Weights of a small transformer language model.
Size: 12 layers, width 768, 6 heads of 128, MLP 4608 GELU, vocabulary 22710, 148M parameters.
Architecture: LayerNorm before each block, rotary positions, biases, untied embeddings, attention and MLP in parallel.
Each number is 128 + 32 x the weight over its row's rms, rounded and kept within 0 to 255. Layers, rows and columns count from 0. Numbers have three digits each. The size before them is the row's rms in percent of the matrix's.

# layer 6 MLP up, 4608x768, rms 0.0288, rows 457-507, columns 512-639
096:122060163144073088137149161139125145070132172087084099190188136188133151171135163150177091133089109133092094133175126084165118039099129104131121092170131089099156120114129131105154184101118122099173193164080135168127123146102166120089132145159138090110151099190132132098208190143162149141157135121121137093113127127106116146125114184132113128152178102092087143170161169115126097144091
098:133117177090132136140148122156069142162150092130124124180176123168168110058104098068163106107080165123111141138144108128124105124141104140157129165093124136105114104108119147129128140120113113097127140137139170137187120160124148128106176104176186160171141141113139161159149168119134133144112070079098054101144117140135122177166157106146105102143109156145106132161121117109173165125111
096:146065127147074121137155123161161125100102128139134124160133128138159166149105127104172151069132125126080126125141143147137126137130188107130108123081105150098110067163081130132059095139148161127148142189152125120096110159098133143133116108163172146132163149063087112106154111200128128180112136173110113153143144143131094135125150132140146111202141127082118111162175159120141115110156
099:166124133100145083151203131113156088120119180120111075090053081169183136190169109056115153166137139103117099128101130147077085109093153104230195125088148119129067092101180123163073100161162157104146185064100195057219102141178133122116138134152078187104126112119180167115123095077157115150104127069123156116146116078083113124128133149105121175154195145161115143112200134107149166124150
101:062100159126153095098180143122115117123157124120129144115213151105197134073153114136097133177105142099186169142170096105201161165118099073170190129075134084141097123114125158091057131110151055118157071155070092166119149151092200105072089138194149123076114132100119105044085091199148135151150146139111160121167122091097128122129101177182144127056163082070124144098123107099129137141154
093:211134105134116106169107114113124140120101119052126149079140119158129143159106145119179116111174089103106119096158170152157074120134171111156155141144122110174147114133095147160107098119137098137162141108208122098104147142059135124110179158128114099113109125102096093126161137139141123164139114119132157081118073187110101074122147143132091165149130122060146129083143150104178091170132
097:150067075190160134156150133128121085113154177128124120131124123165121180126121086092151138111103095135111062149179157110174111114091156095172117120078091136115118096104098092205130103103131180137127147149145153089137030178180134167135119186126118134135148141074157125179157140132082101138102181118170121127131134107099094144092135143075143144118132122154179124162172175105148117168133
103:087154067136170090083161161145133107062184159126135068129150163162152137126083136149152094139133155090150172115149133119150083147106175141100120170157150146133114123100086103134134156120132073130133095102126135107157046171095154147093148152144096071154098149110150142104171091165091119113155119136130120075102110154140098140147095199089120159147144116140225103095191130108122133165176
105:156130136222140071133119136154138150191134115096111153114131195168182100131155080074180120146162130120173198100102160076158081144091135081100180121124103132139120035130107200128124149157136067154189072156097106151147115152089184105130154120186121179102070124120130155130103040118128172193094161185127101137081154130115141123059079155156150181072096099128158110162149118096195178109139
101:103139141150134140103132163154106126103173131158106132130069153164129037107089096107182123133094101188126191087118137136075165160086115180150152135080149105103119092119180168105085142051130153156106115082166123101132130131134137129092086181145108191112118158141125189143117125086067117140143112123117113107122092160124094065109099121103123110196154092106098155153101175086195148138148
168:125119100151092114157160065213129089151179179137139112092123134153121162163129152077157100153131156115132122119166146119135122117062152093117170137151133073102118120153139130159128098131076093209133125157165136147182099132133116088160217106120165158133158162078145145127161130132171146182130137145128074131154058202138129127164104098098182143150159128129165132155069161130130164143135
096:090116113147108152106136171148133103103149154145145083079123109156157106186130175124097083135163167152098111119142066128099129140077137109123172118170064108099122064108158144134044200107093130146172131096144167165084082159157118156124048115145153175146187130100168125106145160161102129189103179194174070104148136135141094046127120191098088107123136105093075128068153108138108146090081
096:117098124163113134187206115109133110177151083110067105096205181122127083138163148132171148115126175134134043157084113131109145173143080169141173104101092126117070136187138081107094156154164087149091085124109063088167148113190146092130105052163117188146175174107129122150151087181113190059139117154052129097129156102141118118150056167103140115124135095120162158072128094140152127138135
098:086111179098111125159140150195102125098124078145128116104140127085134083039140181131170180113110137121080107161148095161135170088140109124180094161111163118142152094219118097123079096110143094142145101169118168120181115127083135079145170139195159160133125159170092190115122098067135141109117168140155130100132041136171115162135184139135153106184114138142107072112061105107127156111120
102:115143112090117158126129133124152141159068125172110106160143150182084096121184123170104121110087202128136121131116172139096142173110116130124139103131117075103124067164097171135110114089142152093148101137129093115160102157120182082151149096157116160104110179110056120130091081098169148184114146103123159155067130145123134115135150136192167177113128102088074089116104176133105139103123
103:113112131060137133101098160110114097097100124111131125164146109116130140098130093129140084114112139123147082071128179093109097164072158099128117098128163152132125126149146070186126110194156141088097154177099131147121070106090176135097116129060177165103118172127177085157133112097119110119111170126148139073152115123102105127125130116181129145153120211095115158130148139102136161179191
101:149159125171107112105161161109084052109133087093158051074134067211104120097082130091114126130163150078146109112102100116120067148105130126122146131121083133138143074094126140178141142149137090159091114136143168076138087106106148178148140150140061210158103201078160220124206120133169080198108139117121090126125181125133092088108112147096080107126111121167071146138113118103134147133080
101:155124067177110077176131150128155114074136141122096168101103098150116093149130162144054108112140170167069103117082142091163139153123172154140182072088124143137182137120086072160161153167153157115125114164099153139133109157073130155119103108147095146135195091110129164119155180121162140144073137147154115080139121126108122095121028137133210122145133109087089134176124153181102071105076
097:109153083106122167120183120128124121102134213146144155088103174191147169088067114126180080074121166055162130148063117141212125134124155069150080134115096146110133148093072095150131130123096133143098132182152168142146161173123199098125178162093163117152102123134063120163160120106107154144109157163130118105160173185131154152083124129169107159165134149098130102181157133100109099128174
103:074130153208089137108109110137118125163170130196081094153192140108177122119106064132183132083155100106092172074123154174136167154091090109123142136091132164091185101139163156143057093101180142091125103186147137177126091094112126124098114122209140128125065102131164130136147110129109136062122160114098169141103184156123117098146130151079148110176094140142125113106121101096193125182106
102:112161083128118114137181164109175119137141102159073140131145116182134148150127067122149128129161147092222108110118104109155105172113124136087091100170150125162068112085100151159147076116077141174127097107118111124109094163100152117125076148129083151074211145111160080105135169037138134136161157220142125109145133185180131132110056133105082127135139107142059052139181124126162108149133
099:042154088123071044160099102124161077093148151142150086144116137148176158074146104151194140117089070152150108127127125143149125169135159135103082166058090109161185089163138102138102157042145120135102145196106167078174142122106155113167096135152113217151117146158082117135194100169146119134066122150141065195098176053079131116099125131103126189159124120153161141130130106106145109158135
096:116135143145109123130126182073101130103194152148098088085096117095171127085127130134158135177144112155125136136195122132129123124115117139104145131152160151081131140122143129097107117098064159200149130136157233188136116148168100143118123166163103127102066095110119143130184139149128107127146144179161166144160048155140113130089151120143075112145091151174111082136202094104143141168075
102:102134096143185128035154109123116134121157131105111149162148159136133104151082193148151141135180187166123107096165168129118075104102125169095113079097159108137072135158109123129145104157121079128132114162103073113173120144149126116091164071121131169139083139116132098171150112130142119113103182119088194125083154134118143137145036108114164119130133111074138105198128105122116118117186
104:114167146116068165148123196146118129101144102127151085092140093109141136139123099131119100119159167110198045089153119135104174122135200155092115080111142063084175117128204114097117120122154125140142135172210149125085110123141109081091152112099140144131110143111076151103163132146143099108103068074201095099132091077181110145097138189138130147152134128141123105122147164156136152107129
097:123109123125143097183116095171101045141120167130133150156119130171024135105152098142181141160123114152111124183165121072077095069160064165166095142059139132097160153149150099129199138134166136138160146099137087118071091130112103112136150104124123184122114090059140147128146053085078131061071098124172161016052143159146119152166120088114204097114151185094066095131120080181167172206116
101:149106030089091129126142130144135160127161128098147129130147138163142134156138137120163128137048142080099181223121130059196138123039139147183134126146145137107095113116119121156159128162149146116105197153099118178146107080116135129126108066169146107147118190187136184110091134138113081098127089168092083149134138138179108109097080164124185128162141124153093103165081133119161129159120
098:099113084140108042174146098123136129105160135091091200114080146117078107197106141178115140088135083173103160065167094123086087157160138140147176093134178116130144139135110138164173116164087164155094143124080100155109119087159130163133171090104117181152121099147161141135119171071133119095203153147094123129102088108133126116161088135123128175126103156148176129216146117135151121131106
099:078151154143059121201122177129122154129088148064123145150088147122082115170126122121194141154156132130140187131148141117161156083081114165136125120187142122142175103126163083112138144118084122102129141166168120178165093178116145089121188150122122163098112093089140097118132154065154170154107104087137172162085108178135079159124189164088116160187119160123160096170145085174091119190139
093:180118126154140101143115123151124102125064142100085151033118153122125163062153109114138152061118127065203093192176119104165085179145165150159126128161060178097105153111080087122133124061093164128146061142103095121140126137107161084173139073095138172111179094170065104112094141142090133124104192122149144111097129158089168116141106123124053095137127165104165092078150147142087122161125
099:160184130179129138129121086156189098161089163085083131100173144121163150123148145149079127089109166109146124125089042142136118095143137199138145152132012112123097120181072123139119061114187112184121095118104116133184109145159112173135110126139133102164165112104080191112166093134135150172138108147155126120074129047179116130223093109120185118094127162086121106114156124140104160075132
097:112085110157142118163226107181116112155095107119098162112124154119146122124131151067175148122074098078181098078090141142132168177120088098116101130067073036130066188138128091094119128084139110162109086125167065165139142138093147121186099172182121146140123171086142123096167117167136140147107141114142223142109101124185120128075136157086117101119154058086148150149159064111174172096134
100:176132156114156009098081118063084113164208148122132139139102111093150150082111136140109177160142127112135184123102130155185182127038176137131147174161103132165063100174092112199110172136166153118136181112169102066161083151169061092099168176162115125130143097179132137163179082106108106131162161123100166112158135119131129240166099137090094126089127171173125115205127057027153144138066
096:135059103102077109187141102129121091156208102167119119103135144107113125161104132141124160120116178170114109096130096166116053153111094156164098182111134089104107166202091155140104093129176127129143120079135171076137114048143130127135135083161127173144124107094162192130121137097128146141144103091128109162103139143158156122144059147162123132158171083114092088145145122125185083157087
094:116106130172134134112115109135111115155068133135159181175166139112102136158129093162131097145179125117159123112049170113154132138159142134133122117085151100127087105125113141140081083162168142133149104179114158199110140150156120133099064106171111179168128144136112193112105082141112159102051115135177130096098149148217163130140098071167126102166162101153101155116180129122116127162139
100:147136116137186131164115122120139140136126144130200034157133123118194126136125163099132100120151187052131167162148124109146087110163185171171202107141103125116100155132157132153116059151127093152112145105058103164155133115102134106160149108139125119152158170171087141110154058081137166145161108151130111109128117164093132147113074161123196099121144123140120123117084157107160120146115
096:146191156136095091127167106073128109095147099118094126120131162097163168160087110124171147161172131104099170101167143147117095161128125100139090157094105165145143145127130176123136076130117149143111123165114138104217141168109185158116108158120156172118116109096180090149157171103163130095123170148114175199139095103087133147105189108115167169096111122138100106137145096131181131175147
093:137133105126204106091167133131151173000102129120135163168090150146096119156160133124160131127100119170107088116097154148109120115075107149162138087116170125083130114128117172102125171146083087104198068169084055112111166130120175141121204119154171128099098150080106151075086082141161195173138165119121147099127190143157193087154125107130116174131141181089126170106144109077109116157104
104:148146115120168090093115099097097150119057122045092091119082116120073156167155096099156150083075120031112130137191129145123114152113152108059192082128103154123106083124146149136149087072135142166145134130123118095091111157106082145087156139136195104153100133177136200152139173079146045115167158151130118150141119157122132156166116097105071177222142123079143103144141137130172118187096
105:123150188140114208137151120190146132138239137130026131150168157071162089140130158134128126134089133143168112171192177118172139173141148121108095106135134074073140125172170136121113052134129071129124119167089119130196144117119163141129161090124144113155128103063134163108130144171133140149118094128079121108072072104113094133118149120100171085171099146130123107103074120111103105162097
097:138105102142100095179187147121157185168176119036102156082109098091112088128124137099162193167098098124121098126158107094118162145082149168144236147128159088132155151100201086149131125176089150112075118175132124142096106103183127122082160128111147099185102137136163161093112132132143132125144171149115156079138143117165122140140126133114091104110113120154173164062152102111125138120143
106:088160069160143143117146182156179107073162156142118113137070108159160100095170180040116120171138108134132134132093132112107155094115112156113126113165094124105068118086082142131081063158111126145116115146157053125144149144146150115137126183092070102116091149112074078115089103126131167138079167113154148078156196121117134084125088164145114155128144075146092128165189143082152109158130
100:137068128170134111114135118121142087114145173152061149131138185133084168177160104137131098084086108166170096154104081115090161114082141164137137134119090121110142125156121121097137100112108125142122110196140117147134117197167148136150142184109130119117169136144115139203092111192132141084156152142166107094079112145159123083151083140141133136129179066178139124095105118053097137078116
107:125110144141131071131169093158125127100141135177090115125111159156111106115134075133120101061058117105146136136172158134168088151142145139085156168159159158156137095169134185108147130132165189111162108158146168178150116147111161129078147155134119123111148115102189127096103111126167145126120125131108112104154067111154140161132111086115180126069169184041167138097116052180110124161127
100:158130162127119120123128120100122147110110119087146127122156129131117089142109101122163118069122157128144158124166156095178178134090070149081133079131106132111141081079134153109132105102180129150162121175165070172111128191124167118090121131075144116169106101135152142086128089143125202141124158154112171125093119164143082206152116113147171123112151158080101121093051154108085155120104
099:131132121135143116100163120145137145101121089121141079164142139095213132206104134177144133159128155094179118106137094088133098110139105163160099049089086140150129140117154096095099165101147119162128133144040154125080122115128136160089185155172069151162143133066082121120108139110138149167151155079064072138097164106107175160155100131164084150126135128147152117126125135153094156168043
102:083141097117137092172149165134112180095137138089143091118127176154104155191107126096136140143113146104121157196141098145154114149087134135120179085171117120087115100140092090081063113127084065141218134091150093101118137078139173171108150094132077138118043169085111133097103189122156103124149138147144085195110076098206181092155145099176136156153130137121084155096153123180116093114105
099:137121081123105115150159056113091153143126131046145082119139113136114127142108125127126087087120092102184170192203125193168160129138105171125103127181144127051103155163133131216136131171078142153155107159127099182063107110143130115106130089116119117095088163131126158116145139214115171125129098160187090163152140151171136146109124118123081111088165165121140092108175104141130157124148
095:165115135152118155101151063134088166149195152141138131051144143108063147157132169152160082073146131099137060095137189160145161154058137119140226173201158092175145090169151117094115081140129087107125110088094124149136135137159089155147138128155114148158116145123096157148116112207138135138141172126128071052136101117089086076193120130131183148162164111055147107106102116153118110161081
099:095116096136140119157129126089155161135119135108159097151161121141176088144100180112151077120145143127078140109052155122113099066131093184132136071090131120167083082153142173130083074123111076056123090136165088175159133214134148118121112148176160130099137153110118072077164107136065148170109170190139147185125136159109133179058111157132165186113134143058119113110081179110162124126099
111:132149130107162119145163078126176118118116117134149088148161154094133127133094106038147163130086108143141137156097107175111132140048106188089177140140103120134058125118132109113137130062171090114137146117131093120188110127126169130113104123134135129123138153148093194140117107099171131129165132124083167104127075167122128119141105097113138149099153149080116079137053124100138147112163